{
  "n_layer": 15,
  "d_model": 64,
  "n_kv_head": 1,
  "qk_norm": false,
  "attn_scale": 0.125,
  "tie_embeddings": false,
  "beta1": 0.9,
  "beta2": 0.98,
  "doc_mask": false,
  "dataset": "wikipedia_en"
}
Each number is 500 + 50 x the weight over its row's rms, rounded and kept within 0 to 999. Layers, rows and columns count from 0. Numbers have three digits each. The size before them is the row's rms in percent of the matrix's.

# up: layer 7 MLP up, 192x64, rms 0.195, rows 68-134, columns 0-63
# down: layer 7 MLP down (transposed), 192x64, rms 0.188, rows 68-134, columns 0-63
# gate: layer 7 MLP gate, 192x64, rms 0.208, rows 69-134, columns 0-63
up68 079:549531611488431454531471473492400564496537448417503435515510476407498486420473550402439547541488554416488510516490477425547475551470532473517480431380543563521437484464519555534458483503429517
down68 085:501461516477541491455520452563565488453482454595494485582470444568561488606530489545588407455450495535494489496448534512528544389528488462486548422515362463499540539540508456486540541486426421
gate69 075:419429565508467442494591521490461526485541485332502490402559439517546494562411468485414464539472452495497485490514460510516556494485497540409519505507464496518553464427503592501413508581547485
up69 077:548508453453507516521488514455529486480564486562523568575470398482517514467554595516546433510535446584552612526422419417493561589512556507521484560563462434517542544471530495532536527467589565
down69 078:518481553581438487508463500442497511528569540493572524455557527511562444480500390437465579469497466469539514539411507537606523470498495561381435470483502559549551506535452453606536470484604528
gate70 058:546375464504496471467473510504527551467487514377472508440500422469534459481484512586471456504495508537347461506526546518471496503515462519451519452508439558468478464536585480480477373590395524
up70 059:493396606571552417458587475449465494450523563461553506501479629500602521536557456522424503469550483485526455486471498527529453419515526456542554396497459506457444539582489519549515516554503499
down70 059:489437474495527582509532477499519487539536542446563440433484517428555450495401500568535433521527563509467483513555497576475533414575533436487555359497444479478571471503580513463609493489580491
gate71 109:421486509473492562429538551515486482615461564552554421400462557523561469479471488548567539443512488463416558483477460473509447516522543499533500377432439543507467490527550403530538464598474524
up71 099:444516497457461375488541510537472492539505467504526565447437601445515509456474483556568415483508467507488519427487447530517470616525523484525606503451368532442536417531520511468580460495435536
down71 099:499533475571565521478578607521546542487478559473449579521587585631498479468462597552454511504549489558502535531475580488436482434404488457533536532569518490489543495519523549527568487442566520
gate72 110:399474432482504546568576514490474515616529434578518533475567471512449464538523481600402420470508532463534478508514502511433482449606531562562457579492546519557544530497552479502500500562580557
up72 099:489453446501480550470569505495489460551482489479482452458626478578481553494455439469447559541567415576527479496569476585524536472561590515533497443581586533485575448480558461445465466549464410
down72 105:496479482445563438547427492485543496507546545531552469529450445426597486505542470510513462473443570521537575597429488436412552464511552466521435569452558410532594511505492482500421544413444527
gate73 094:494546456537563527396477475453505536581467541479508441430527554480487502488470529525477525424460542528465552500474457599437504417537500487500558633483426388533490508602468523547471399494461452
up73 108:513541442441498545456464529556472498455480492559518583543462462508538534481524485471439539512503416504521550424467501506468552556474669621494481468473477512432555540474421491557477443606538417
down73 104:480486521497571527356492466466540484571516518437497524505508535449531512521532511529462521450479520525510496546446557496494574445503543480457605618500398469475590524472490552522414401555416418
gate74 093:500595475463561500464576516457404543540528516440551515508491560586559502494450468547545505449552412473477550413428462527529403479497510489552528522441430437470452607614486528538454455510486477
up74 091:387454457535483492494518509509463483473428579635448518524632528517497568445545504514494507593447504504506464473600524510547563358498555553557467536496479497524466491427443513461478509546510494
down74 096:408513547534477451424486520555423506499493536515509523480479424521508563491600483475532512440535481609423579472469526520468549520562479436447560481461491498483440581572515471467489556660467438
gate75 095:518487439502482499480537488531539413448524573547447511544488491517624553510501521548485481510567440511521445470497516552430576476550517485478454355531426537451417611478492490457483375516552467
up75 092:484360534535551483490413509499425491492438503539457581499514407515489509409549600419546481570479478499429426471520511472484536518470491502482446399526516545525543540517630441527522523468490557
down75 093:527480516421469525581503476574468465480568631547508457537523452496558529522551507521541483523467535455514469398543499483451509469428457487444455384561436551574498547604451421533564518447484463
gate76 077:534431506501446500475575520586482484508510430407510545385501518502483515514552492400483552545547417478430389464525560500422457482567466481450468401496477503511504501418402560459525443519456487
up76 082:543569434574564405476531523514522555529636526583463426379486581549503553528528532522500479490569525528446490567532516561463505444462545498445582453545517451558419483530477463467530526532478510
down76 086:484548489509554463596504516520544536538498509570515486490512545534451531487474542608478455554561624524463558526502476563579522457454456520509662550464434479490538580544591464526503519441493432
gate77 089:512487606558560512472478567542576476515400518528496476457514492437466467492546538508620544508571441479544465499455537485531510545517388461500477534475467503484463593524456346450476426519482570
up77 094:461488461433566530554551444663492501479448514555548546430564516525491534546478501430484612555521440569505508535526498515439465435492535499530536524490568476502544490482501455547343494564534474
down77 098:434531491518473432470523566556490485511470476550430633432548480477476503486537512425459530542613475441382488527457522486533508476569450488494515463461502450482355481554516482606552493517444529
gate78 114:447425472578458506565465494483530580525383486494459559441460501457520418496507410537558424507539500507431566552442492439451546408543554490525433479587451491547492548435510427499478439566478485
up78 113:476503445513536380542494467457452463471480388571492524621494499359513466491497470554514447568481482520487507504476499492535579537472567550529482481547450613488514493456498531395425456505551443
down78 106:513548601520528576572534436555497509525583513512624609490500484611458463488486573470464458529519449533550459564582437490447450486476460517481493598484516477547518517504539570599491506455539509
gate79 075:442413546517477487494604491539601467497524435587521623508533501530502513572469496525557508496489434546551557537465499546542561465570452397523513497495579558484411517431550446474514528547424463
up79 079:441503541497367420571481539572491422484422516475426449440610527539462516522516466411562507465499521424431460554573551535480474457497477462451484570449438510487561469526460436454495483437537495
down79 083:490491490532525487500393570443453529547562414405454460482436548495581432418496453592507453488604559438543450525486561546432495475468461601510484514516486433496522519547462553486531532433565473
gate80 097:476454484489453440516488607563464422594459549550480512512497468557559527510588573513464511545415585537539480466422507540404446467526566503421490485532413488412519484523525472478418498477431441
up80 095:483506492547505437482420610582470429472440582556479518498447468626581527482550568457478495557423528519538513459520505525503439443504519480404545483501450504398533450537472521394507509490432464
down80 101:563557547466530573473514494520524464551532461632527506476483492505600525592484464511485447602455530449476439537565476537543440545481390398477431471457508492545561415467449548453528458482519540
gate81 101:382538443395501475499567532420526581503474569488497513530412479465523459393509488476512541512559524542458522557457542491466488426521462469445582386438515534495470406515529506534558525507410463
up81 104:508567436505503511564509475540532489408559472538459431491504495501449545555505540490376425517525471396542402539476484469439538590434475584479432523438591509503523572450494525484411531486560519
down81 101:513469547513446496502469456486508497570461438520533440491431559535497402451471450443507576498415485420449582321525480487565542484453529470472515472534476534591480582519439421494475495517449495
gate82 112:537462383473515502452486508504422515565394351493490418507513509486472445567472466542551502466464448511497542501541527555441486479568493570565521540567466463566484440419475474466492443535599555
up82 106:505571485507561549436483500451526467524502500514607599535456528427526513527481511490541506488450455600510588415502485445461534410511504448537538598566444501508402523468468521458646492506541527
down82 115:536503445480501523496509494482456439488462404510485451475566543543431427455488430574582494492518400465485527352529485582507505597462494551536518490592497499528526503512517492544512453498645436
gate83 109:587525506502469437547565579598451461518499484457540444482552563574472540557493504511563412481528499414468498507526486504535448354454447476542505472449428502529457482539559444446605523420506512
up83 100:458606470494408497469462450548449587571450569518485470585538509457478482453607459497523463550545532483479396439544558446382490464486479500565455465495460504587489494485515434548554444467472528
down83 101:535438504479557518524543446503472435447484440550577475409548475579521521521441500486463511491440432454434650468422523523573426462537530493488612424421478556505478478516517495454538524419499525
gate84 098:471511515548466470528508594477534611486477490487468512546469493414510436413567551578449555477553486551609476512444548450491535459538554536450491516574482570559556568501426473423546438486428563
up84 097:487431371466520496482513400471603449460542448605450501460536496536465525519520521480482437505381525440395537529510453599424493436514481487568537488447499466446501470489533499556538511517510420
down84 101:523494441465474412564528493512583466567511532531474608593495508498477539553445537432480525569415519459459552327518457468464512512532457459536446445494510460400517488490533486576442487504490446
gate85 111:471563418547490569449582491491507568525487483469503490531422601550570501476521540536550495431564478517542541519548564471521425445454516523624486520386428440527456531436497520427590459503515504
up85 115:580482537517494465574473486516530461573595541502501436469449584555451547558469546506456455558494474501451535527530463486487604404649413482452494510535440533461469514471585470493515553519447431
down85 107:377466427560517495459564575495534596425473516582561478493493523456533493420477553535461584408495540471548457490511525533433436566517512508535477548389534532493463507565436484483441540496512583
gate86 100:522521549596450396531520542552491506467533504497433447440477574570470450552518458546443498468531482401455423527547422486531509465515376426502504558432511477524422478583481516427520525443520568
up86 103:460532552531530483517481604507410458527412580546527530604520441499511562505487471501513401512478472464436371485547561438587435511470519393444492435496419494453472481496494516554510519448535507
down86 095:464491408458488483513529348492566452521522522496481576509549530534576475472542510482496583503463497540562545467452478516475566504504597527552442497533564565496633557413491532553460450451438451
gate87 110:477565425568493582584547435476504488595492515540509559569486495493527523485450454524573499500539452522526578478498506422470492490479587563599515464528535589550449456484465361428471531530563525
up87 121:494525528438457464548454405471524439477464512551533593511502468603501426526503492454489511477620460417445519489533470394507360508476518448502530495428476545526486496481451525394586494522533530
down87 118:477533529471584541414496540532493517432491462523463443472489475408462570572493528420506432517427571475396535533619503558603500488464434425512486536473474497485547512603483532557542508551485560
gate88 062:490499452414523478415452418523497527547550469488549531497507503517497533505427540551592553456463487557537510443519477591414552422464370462511533569436523499537490500577459536490533456538451375
up88 070:394485528409519580469429424518474528497534452503402630558483462482519499512537577505508529519485442468464526451438404502544603595487521520473516485496546420479523552484479526485457495602451480
down88 067:448504489413605438468481491558580495531486519475460548552537508517501506525456570554524523483497441565482535480491499495486528415402427376451565596501507473509600539505518599437525469558438458
gate89 099:508350479483444507570580472539459441483511458463474559409459490544515411482422510487496405511525607474519455536538566465536583491525535533452479484448503441566524499428531402503524522460532447
up89 099:567522529528523628430512394477501509512475549511503494558488580505458506451476514477590468529498486577586472498472525510504462550523522532578537575509512502393473505505463389417476399508611516
down89 101:473565469434468472511466542564409452550521440469512545513513410501573429498473513471501507506512499510491458487480469591474558467459465509512488359486533484575475473381435571534487580442413597
gate90 108:510387500487516419532469424502478515524556591460463476476452587371514480527472500494474497515535489423508547498450537459514518466516570551454434446591517541493495557502558529572406548523423393
up90 104:525580451519566433547424518449445498553526532445439490573499513429416480442488577445478427431479527548528580531464542462466487481488554575431502421467472473447558493555497458368531541470445498
down90 105:509541461520526501562487507493499527542660524478488462484436565531486459418554576593412535557524518402490538593550450548564489555472450505449566568568487465574515457473515548468452451494524499
gate91 111:463385487483504473534567517551463531462455447436415550426562406460480522467438503473518408482407501458553449439522452488511528439506528504464467548450504456487516501437397563436563393506534533
up91 109:598508511437498464516463475494468436572543523484491589661477561561601448558539483541492523481447493525487524546539493502572500464516460480479548466520572497526482554597532513500450521515393392
down91 104:471505559629527473571468544450517467532537560473533460517431503601471526524459617585502472479474470532561467407517558462575520493506433529508527476540479504512481549566496473465545520479339467
gate92 086:469450396548445469509575464472419489490530478434520559436555522465469528476528416442483449549513649507504447550427542476488497404554561507553521454400492500531486467508566511560528495450583478
up92 090:443538451517562460532492524468545463484537510393440497468533498522551558583446557547482560551438527589537469538419493403428498455503501481423505412496541627536460559523575494513410497530515473
down92 097:446414437522486531556486488470483557565451505471526508564429542522500458483452444526450491419556462528441499539577566449428548619577523597540490532559483484467529574543499498483551442524391558
gate93 110:443525477486457518568459484589555470580456503508404460448532575473528408525591475557487523480582537573437468485507498464531554429550500560543450554479546590509461508477527529620570495503523423
up93 104:477504432494494380485563578475457549536453460521561435465376516549461520432470451417472580462472517418490463531440445519460454484474423440485538458563398492484497497547495447479511463465488595
down93 099:553507523543456517506518483570478513584477405470448434451527552520536456473531489543515572443552477494474541416528494560557497489613483498524485494504526491553476544556433495609538527633564374
gate94 094:438335555498466465445575473509522473436459402596537525491551443494554468426533478492456432525497468480520442421530475494522471443495489541533507453488449533549487508485609495481468560587413476
up94 097:541454539505433402492433518446512447499494513544503493526432398494487521538573501544520524434397516463567452491596457487480625537535527524460432561451432541408500484573525535522493467463481405
down94 101:507463546494375473496569514438478514585555468439470473547457543499467478442478546495520472536542529529574378360513580611522555535508546517538420513558488488478497516488499549474464538480586454
gate95 112:491526400531393493519537512510502503539468512420463483424486476527484436491481569487460508362483570472544470475427418493514480467529521635479501534518438559568521543515424538548575467528598467
up95 107:420453454473544411479499432539559612537489449501600510582511518518532488518535385530555518598531510530546456485520536483489500438539445436507541505475500500508479440491587448482537645457466535
down95 111:490496526513414523541470571502512467505518524559552448478518505498501534497473417473480492499445526581514511219539458525497471457538498516563491498455539561521487425528522464534491463523504477
gate96 088:469455502482441514494480452599507524469559476414446469501555564492505550490493555461476459528471577431520394419428435518478543526563582502440461488398522507474460506427434618505531495497597516
up96 105:456429523520416470546431534460522471521508540580458506462468365435450510592560417462513526505434535477442508513495552410512452454515511509527512418527562525575502546479636475569485491541540489
down96 102:438488452518437496564461508376509532522478551456487458484485490487523511586502418622425462459466530517528467531537533519529441495473497522532422506533512526502563462485577351437572498483403575
gate97 098:485608403481471571509481467483493538515549547532513457596484443490524479449403493493571425492431509499498489525517463533369536454498483522435431405443504555545527503505491524435611439452477563
up97 100:468489499586532496471471491456478482461416494499477544585496500523444580572573430532457498495548582455432433492518581457566502387555428472558472493508563509492487442476538532475456637547575494
down97 099:514476388464486512563483523534542586542489421629549542435548534410551467336478567498517534446531531475467471500560541537476460461521517516548572482471520512528489589526409505527525485525481513
gate98 134:470421488559522498544612517582482563471445503478439471495557513547402534590521501504456542590485515492422544541425525443466486468553465534536517534563448536593482440504405403502494473491585505
up98 124:517507451592494423470391528529429524543496609479492481517495477494485478520501426458506557460539523482534436502516467629516512439532510519549479588438538440474539538555544585539409608515575481
down98 121:501518588465486566475542557451475514449432492401482542419504521526604562589529504501567520436472501473513573345435493440470460526509520444473523473476491499479448465454476395466571485515437530
gate99 133:413455481474429497580556487576533575512505498622521619529486438481468413492502499469458418526498559518396425577487458395529464448505491489543523465491459588548561528540519517495520484526509530
up99 116:483473520364427412401414516512523490475509469497514536457542509558495443580488546498413498489455544432473425512438496568538503502578487510544487517393457536556498519488466521540537642516461522
down99 119:479532458640468547518532470430542466569506520537527447493522519434516516478504498624616448482523471472531462370519468525502497471406541423516483504544541502457396460538485495409496475429521515
gate100 087:494444599478558514533562475563521595407447522449468541506527408567531520509494501463435523592511549578463480495464594558503451494518432495497496497484429518488526524496578507627415437544465452
up100 085:515529505524480567503500571467505484513372530491525506605548433569486525548456601597444495463468589503546482536528484499572502540573465447577527498450615503483548525444557582542431497528484476
down100 087:511562418546488552484506520438461518556393479465557541521519460541527429508498468518518485521536491506513445428547448527571489627408427468458615547578576508466505467444444535447411466476513531
gate101 107:386487408557516496599645457524516551507534495547556539578522541492498560567548424527439471529527547543478512530465557431554468410503501499508552455476460593577494483498501477472501453470578503
up101 110:525465499518446431460464443495617526500433397456479448510428530515559457473406529499515466473551409444503423461467490452584480547543579548519467464480415529530487462459365433504512539495488485
down101 110:489498491519477544512514537509415403480562505569525491476511475507441536514484422508471431626445557519475559385559424527510477426501481393556516490504556497541491481503624534507479480491531623
gate102 113:497344568466562495503521494503580499429513406470490517554461432519474539502515522521477537523416497575508429563454477459520514489501505538536498473539440603424459600378521482553461505516534437
up102 111:535466484554417477478490556439584379535421515424514511458590592446506457560526501508476395441474488475445489489565456547546523441505458409548468439513476490446514552557492507582485511459534570
down102 115:476461549554493455523530609445579480489470502468447529542520506475579452514513471527549456409516537554489478557522518468471564581532501460442451502507581486429649521520478465471519523645446442
gate103 106:475532450534434505586495455454549491458519450549523438586440487495458474503543516513429502507436429435522516514453473447652489510611379501488466533390514552553470513492536525511427527502442479
up103 109:497522435510533528435520406500618539535573505549507490508522443489451523359482490494532574527648481595549558520489502478415529502533497441451521581476486558521506489549448483587458517530505487
down103 106:484481487478465523565515547476425519543476552529438460490405501533508547506443526510485479503443501420482568430471442428495500637466459490619442545421508456466450502514496554445526408548481623
gate104 113:525443492481435463629602528493553513443527551548466495443443588524530503475555566589444535474557530457481446546475490514469396455560487529481493500492504462559421545426541464576395510523486456
up104 105:522514604469532494568509476568494434472527548483498509534476499557539481545422458575503514416462494452455358467487490569494439500515532550551430460500593535449405541555486501436486499520392582
down104 122:506536481520514476403495516453402524542464494446499514456494487530496540551620462461473559601524496499551535397518542484587479471440488465474617461533504535478553519457548534540487581464559365
gate105 101:582528495487521476433517557486432462584511471496466557433399504512529468433436464507564479486549486553583526481472532432474531551515565535621454548462531554499488584419508528414589466500481588
up105 107:531486517550520508499403529520525440528442450457487412356461467525444498542445493460517509471534427423469545507456498490570428557565424471577532560512493489589492533529380481440445478448550486
down105 100:460535506480485552546492510480576579489481455455478476639511581478541472461427565595446510497467546508487452517498514533482518472371581506434564440588428407445544481520482477468448528482565485
gate106 100:448533486620485533526587508565570575444590554463493545551558522496530516528545463389484439541518504509491503477407482518510457536466502504409546460555441456458549542523523561491432382465452457
up106 107:503507536533470435543533530511432464565397536567521468489436538630522410501434494522568436462501532432474504579482441564521514482495413428511506416425518569485449486572473474498497475492579577
down106 106:607492606376546456476386498473476433531466571490504548531477513509551468506516591566507567519575492547557446492505504520478581529386461483498480565466512517466460465404537524560469515480528533
gate107 072:449471479522478524541478524512546453490560442396485620562482528452551499457445540522545410522527445525519498531458473454572487593494595513526528410436436425525472483496480402585499517572508421
up107 073:558486466526546510432528595384395434558427456561481509489476623510493493544441509554572544447541523466572556473499562558549536517501471460442533507543483517436440536594439489531536515494488554
down107 074:498535466520466481531597546480588548508554493454442528562514439498477439476488558537506513485468534640525536562487513599555410453453533464620464547530441497480584523487452620511491520524469480
gate108 087:484475504466547477540514594579519575601432500540556506453606484444607485478500526540457570471452518493456539389463450557531569541501480486593422478538559436564494482514572530463544504511526532
up108 090:482603469476592535427452524556491507514504444537566429571539420454500571473505421542445596582542526570535488517508515412494543477490452590523505495584539524543557454449530545480557469518534577
down108 090:435499455442527481439439545468526602554536481512478494510531475453559483507487472550417448504584477558601476517576532528434479578438530506518460481559625524525550443439523582440435532420501542
gate109 123:472483440471489540526573471452467579597432485486510460439579492421589466474443485485566471552466583466518479533447442506419514421552507540568460502483474425529459488468459394531570431514585520
up109 119:447446414400506478613515466460445450518527436517465547568462552486512543449614543545465589527540484540520502529555497619493524553505599536463531506521498478516626461525553480480489485523454465
down109 126:506565524514472493515408504564650465500602560548578474539522497531502501555478510561536541451425499498578545469396538413542507512435492566466507531551565550504534542478524554582467567504500442
gate110 067:497401471430483609481486508477555537506488595424511522497520304435503471531452516500462488509489517554488540484488492438487576523468491445538506515531496552511547495397485456615536486441557508
up110 067:513532510527529525510430526445625497535546431528472497380537516436522533540446479581488435501545416444413567450420569523422525533487499462497541484537570486501476438470444479525574535397517540
down110 065:572477478421485453367504425411553587527552457473486568511613509430479549517521515499474520537538531398485493446382521453495520435488495453476509425527528531553473531470552517498526513441428453
gate111 106:431458469473516583589570504494528517537479502546444548589522482517504582502508470563538464539559443516536469492397537416579530531567533504515414424595601494479434540463527458474453539575465495
up111 122:560453501566605512534478502529417457435534399530491513462472485469441512602498478569434500467518490520512412478456469602592560539448404469452524523544509496486546550545425592527471427493497526
down111 121:501562461483425506424430478526627474511460543484548482487587582491550460499506553489497522471462489509500604561518460511438470462475508479442524505475329482501483501512432480568619477437520457
gate112 100:459440552421523420511514460573446499478556458411555459556462517474460410566620491403476536498454605462416438548541427503477533468469555506514445542472531517459498469503526506448508400508511480
up112 113:542590531514494485470461525468487499454463538549462514424505509503448507444466509623362544525518514533596497477477570583516442502542400521487534513550438563489528533446507543655542543495498501
down112 096:515455516453466441587573530540478520471493501446426502555408525525524347452552510414516495457431532527459546368515463491577564440533537545516448565449490469429500534514502524488457478544557473
gate113 102:518466514561516596595458506426472505494537568455535527498462439461498453560452492417511480507421519457451442472469525436424559410494574563485465510522473508510601444374589493468510435549491517
up113 102:481473584489381395467496507504463495586478561503542599491469427494563495437550535456558573516489447502448522471495534523503481454452515509365462434500462541446552537513538412530485462526477395
down113 107:580465565484497599533477512424453545505499590429502430432476492578486547546474533509503473450467509482528506606502434483413466480612479493410468489536451449457477418526554411441423501524523517
gate114 100:489460507429540536517535562520598460492413483515481535482468576522536443538547529446499529425481559559445546548527455436502434369529480439645457497446475476495409524442533423466466524502512479
up114 094:540491544423513539521439460531596406396479480501481569480436564497562440564622498387535578521482468528489496503522542446472479418470523490510498548436467499458505532394496487424530506508431463
down114 093:524525538475540505456437532490514523481481551476554471439552433505527558539487583504426460536541605535514489650533452362478478572422478585512557442509510536477500455480523568497455482420504439
gate115 104:492426436476467458524445470445567517520473520470459548441428469550550507499529480534555478439537546457477579504460497445444545401464488439568499493474594527563484587396612403549456547477525505
up115 102:462532559508480605505572520590460454560511548583529438485557530426516490530438578473469448471464441512581412477481438482509518473608499537501441466558456450514504456572438588442512523520417503
down115 096:485444457493502435544542506415487500492458486491485603516475547553546573475476442536449558547486552488504543328492501525510577465474539432478545476401535519470529560479506362531531487582542500
gate116 057:525545553523538489533510594498499489517447516457548550441495561438418483512497518498488453583448545484549490535520438492506462469502549599605498576604434458523509599483498512523518594463642530
up116 061:480509540554472425543471521535454428522468511583444457447477518552453566505552444482521563499485505449365563498495443535486585471481613497570500409504502411444472521593487440538472524536490584
down116 063:514493496518526486498435471504582531534496464480527522531457526481496535470507525477538492449453535462504576535539471408525544544612493458418515532418548454501468385524382457500421369477380471
gate117 090:498538507539529525556492479451567476390578574521598477591477550423598438476588485501467504498519503541516510471563493388483563493550489489475462550454597489450452570496599479466519506559539522
up117 092:490516449489431568427435508525369473531409482439472527559536449509440448492412535542543544455458534543469539494499502581557442452554488605516514441507458438547495457498436462487450513482425402
down117 089:503495476468478462498465552470524493555462380475543480503410478508644417491507467529549497485548535482518524457513445479536593439471430573544542432447405561482520404501463400466492486581493495
gate118 093:590505564494495526536505508481546536440530535449447645594429510501499540562488552482472466502472502524527577513411568494471477518521544491581454604511605462523520517440491540457534534560617477
up118 084:526458622597579539429536502413505498503508411402476455477530467486540559538470516510488464472467508464534529525482567416504521489523427471529493466471505436590392512487500449427604524489501589
down118 091:481498667493469448423520515498515506535543468440460432526503513537470520573454507561532526510438498516537521340546621513469536526485522484544599531543537484511406486490481498562470540460434496
gate119 104:602418521534452476577532560569476478512508432383435568489503472479506438500496486538525440477461532484466432481429489493489454423510449434526445522512490396480464479463494455511588379495601496
up119 102:420450490464482534499562490344511551516449493582495472454552587479507505447414507533337558517548478582473538481496525497540557573537509469495519494566514595452468536531528512536470528480526450
down119 097:621500478478493390542461553547570537460470549387502539527500529459502408411553420499555499462520544492489509473456501563453512415532461463410437549503434401567511455500499490553543504539506465
gate120 101:505410464556591495507591526483516509431562567560534507505539418517435510531533573571491459510550425587519488539493472481470598493565481483562440524503480511415543576476611491524428530514548432
up120 103:516605452538518456430489493477651471430548467540533599539583512480462442510563521524525523435520528543514464453595444517440432465499456468438497514566476596478518504550479532588503480544553530
down120 103:496493480580571548541611552456510568484479460509429472570501470533466525545506575567529468471458545573463527591522480485416491506518423406492422489562517474391539485533514453443547556443569445
gate121 098:426515512494418454599549509450452545599583530514487520451507474462601584557461455509493392476453528466482476451481529464555483532527495550516473560512530479540529628451595438470486578490493540
up121 097:456492480470642508511443430499492496462505507390520493539495524491481551501521572362501478470472503479552490441405472435430554464471601467543449435521523526426479428536451496414580508526510493
down121 100:484498466542432602541513492502513556539570521475443563529502488474532593551460437482431444621439583467498487462555531559561483556379501467523578532489518506544427544430491479505414523516435522
gate122 068:502560517545482459525451496567580606562619464545516492489489412508505475531554513523473541520441639478508505598519519537539530495461514479468556531477445512405447523480453553480628440461526481
up122 072:463406632463474465493458537556472465503445466551447522513547403558452480593492644382514461509460508392474464509462461493544502536521480462466507512537490502494491585469438487440531525501550529
down122 072:528468431479532632492553477554606494566535530489421450509471571477518514423508435554574506487479496499584537425531509492530454471420487527445513476473557495551504463432632493501452515411464443
gate123 089:495561537410558419538465537528447482541482467495474414494503601478538470519496506395450627528479388476506563484598506443480458454568456511443542519523512489493555524503397490502421450467458500
up123 097:496488458522415561479464437453424470571507470460497469503460505526479503516472527562572478399473498543369470510508483610581543516432519543575559494418499472563510431433514456400481557445533526
down123 100:467476489485426530455424473480435479476502532521441543578498528467467500465416507595470379499496598478447458471457556522563583623479512525501506557475494479443437509484585548493508536630522488
gate124 115:524457527591451562498497497452493593527533413472492567454507469472524473419451508422497466519451548544516581455418491493523471453598506522573530492556447519536381505497540459528601521557417575
up124 125:551483484497435468445434522456571472476399404482476461455524442490473501462516480464532439466543496454428480560534505513519496443536442601459565479480406451539491529513490477414564496503501678
down124 123:448525447396561486548508489479446486474501521583485447522561569503515506513474489556446523390446517461404489558593506471497522571441500467427422408426504523420539451491415464500517486439579536
gate125 111:440505443514477474514574460506569597447578563519515490447502509452465487490553553512402544627397494527476445575512545408488513453509433474492511483462513572630502514519498448556511449540445499
up125 112:510522437589455417454409509509546483530509557496495472510443588466516463453566587559388525491478524495453460504590437524457472463489490486467541443456481537484535443598470571597562446441447462
down125 109:568527537512435444562543544443583462491541437438527465509527512578499504478473557463539556484463615440550563515481521474478540510449435584539491570584535434505477490530485432470472573549630552
gate126 097:487504515541515459489504513518569515513502469487493485467385604564468498603508489567408503550511486505484456450461534541390511436563573513527514543500448469465546515444491575621509461586615465
up126 093:479534578555486522339446478536482501464452454497549469441466459508514485570445565586452577428516503488414505458544524583483430474543539490495497508454412475464471538626440471443554502489498497
down126 097:458523522574466481454539520565478505526488540545571530380444526525465445438444627518467535545570413453470502409479433495510509442470481485473589567465513504495468417545485588558434488507466430
gate127 092:495437480469497484450469530504540506537456531444453503431439546485502420550433482497521440499490514516505532457528522496537469447573540520588401566421507396562364528415527517560465617541526458
up127 097:508530464541466557578603461522494491518468506553486412518532383560454491434535587476488480420493565509495471476416509489449519495536416503462496369516454571494502497555539476562463457452464614
down127 102:409440413533472506510563515479414558536539530528531553447493589505488592412528479489514519454529480461498513401531455525543460457645569462489465448478554496515497548526513433413530420565525508
gate128 110:474452415507644525570602452568561521513519541443466542440460422467511489542595472494577484533530485640477541508458504451478610518538507554487528582455526467522484517514500446489500492490463518
up128 102:464594524540524472398403508499490511531445464482416512486481492519478499535429525508560440516496562470500480545431511483428432426547513451565505448502514558495392497632473436510629466458530505
down128 102:609457530513477605543543531413469474428506535471516512544589420460438517496512582462442524503509551533514486482507355467490517530488534532581470509541527498409478480389499570513506519499595540
gate129 115:491574561516451450434492556396440424464471552492487544549525530422554511534462468522497485444511594478495477530491485376441528412519494589522428490525597549485461535382453514530546510495518550
up129 108:453491472623490487510588530450487467532440571468486566512513472474504477529473522520583464431456601506414569480430542493469542411442566512504422479443576517465466570426496459471596510444546521
down129 099:431434460492507482498468428569522571590575493525484482475469488522481490465467564480447437558521449497551463695528508464469510641423495499528547459521467461500479532524525504458444488446444546
gate130 099:441575476505541530505599593417505500544475482519568561553446456502564404474435561594497439509515510461539555501418467463411463466524507454535558523502489564450478463532530420540477462506581413
up130 104:519455517461480428524533561510518498465524600490414622489487457580566531398582502499517556516514457526551513517500499494477519525524552473475521574522462383492457546555508468537455413477502351
down130 101:605515495478571587517438585469490515549507469510581513527540474429492447471550434485459498458539569527426447508466485499443474560552530403462445519492497586449498409393519540509388441489514514
gate131 099:378513500625514527465549559481535502521458486550537472533509473482473536540503512479486627561469439529524611572510541437500572506506459597502557511568491506482477515479438512598480503498482629
up131 102:476409530500493365396468518490475462394546548476463520544451424459516491521563493474366555517553509472513494491505523434528507462538460504390500489418525419537570530406488528537476513529474480
down131 103:524497574641552550439508516528465418501480434604551467534474520547541514534447492422536560495411464434485572539467481565528442504510464488498567471508468488588504527510469443576464570466456596
gate132 073:444572522487440438562514443526481547503567557554484522537577511543482382467499407570476464422538468448612411484507553576452513462444463509460458419470540591479541437512483461495487511494456464
up132 080:535510549502539389597422548518576460498518450506436520515498672491436506544493641490553548466437509483530526526475525450499534535453505443519501556571536551500445561502510488440532542460537486
down132 085:505441494523541509587541543493365519508467538527497542418524508522492488515543424475368502565528476459487457596470416503599527442412491529498533499428474439454514476409512454426496492459561535
gate133 094:503491527527480503570569507620426536549481512546548482528447482526526478372446501451501519423526428586480542407518494560507441410582511517513521512488411476508484550592440485495498552546465407
up133 093:563449543492499570591438484554468498442487497534520493495412407459542534466405517472534500502569425524475483627510504571494406496497459502448567447494462460559601439551488490494601500485441476
down133 105:480456558543512481549397452486507466392514494491524439520517528452544511570513485465481460536484571504513468620543490511463548595348509565527500469569514467522554439517539575501545480431474601
gate134 093:631492414514464445579530546539550472542545468452484455519541463561373512529384564524582485496445472461480513569560522461522461468451489508549571510447451543525426467513480437465507534426485542
up134 101:582537500514505450563614455568522525467536458463517496460514523529489385503434573530494527498473416546536533518527577548546469529445415516454458447512538691482495467527501509460503496507548439
down134 102:504455533490476530451399570412465502451540518511540477534496472502473566505554430482413523549513554518528425490515443489509548531540573618489487531570395363515540535508532489528447484540385512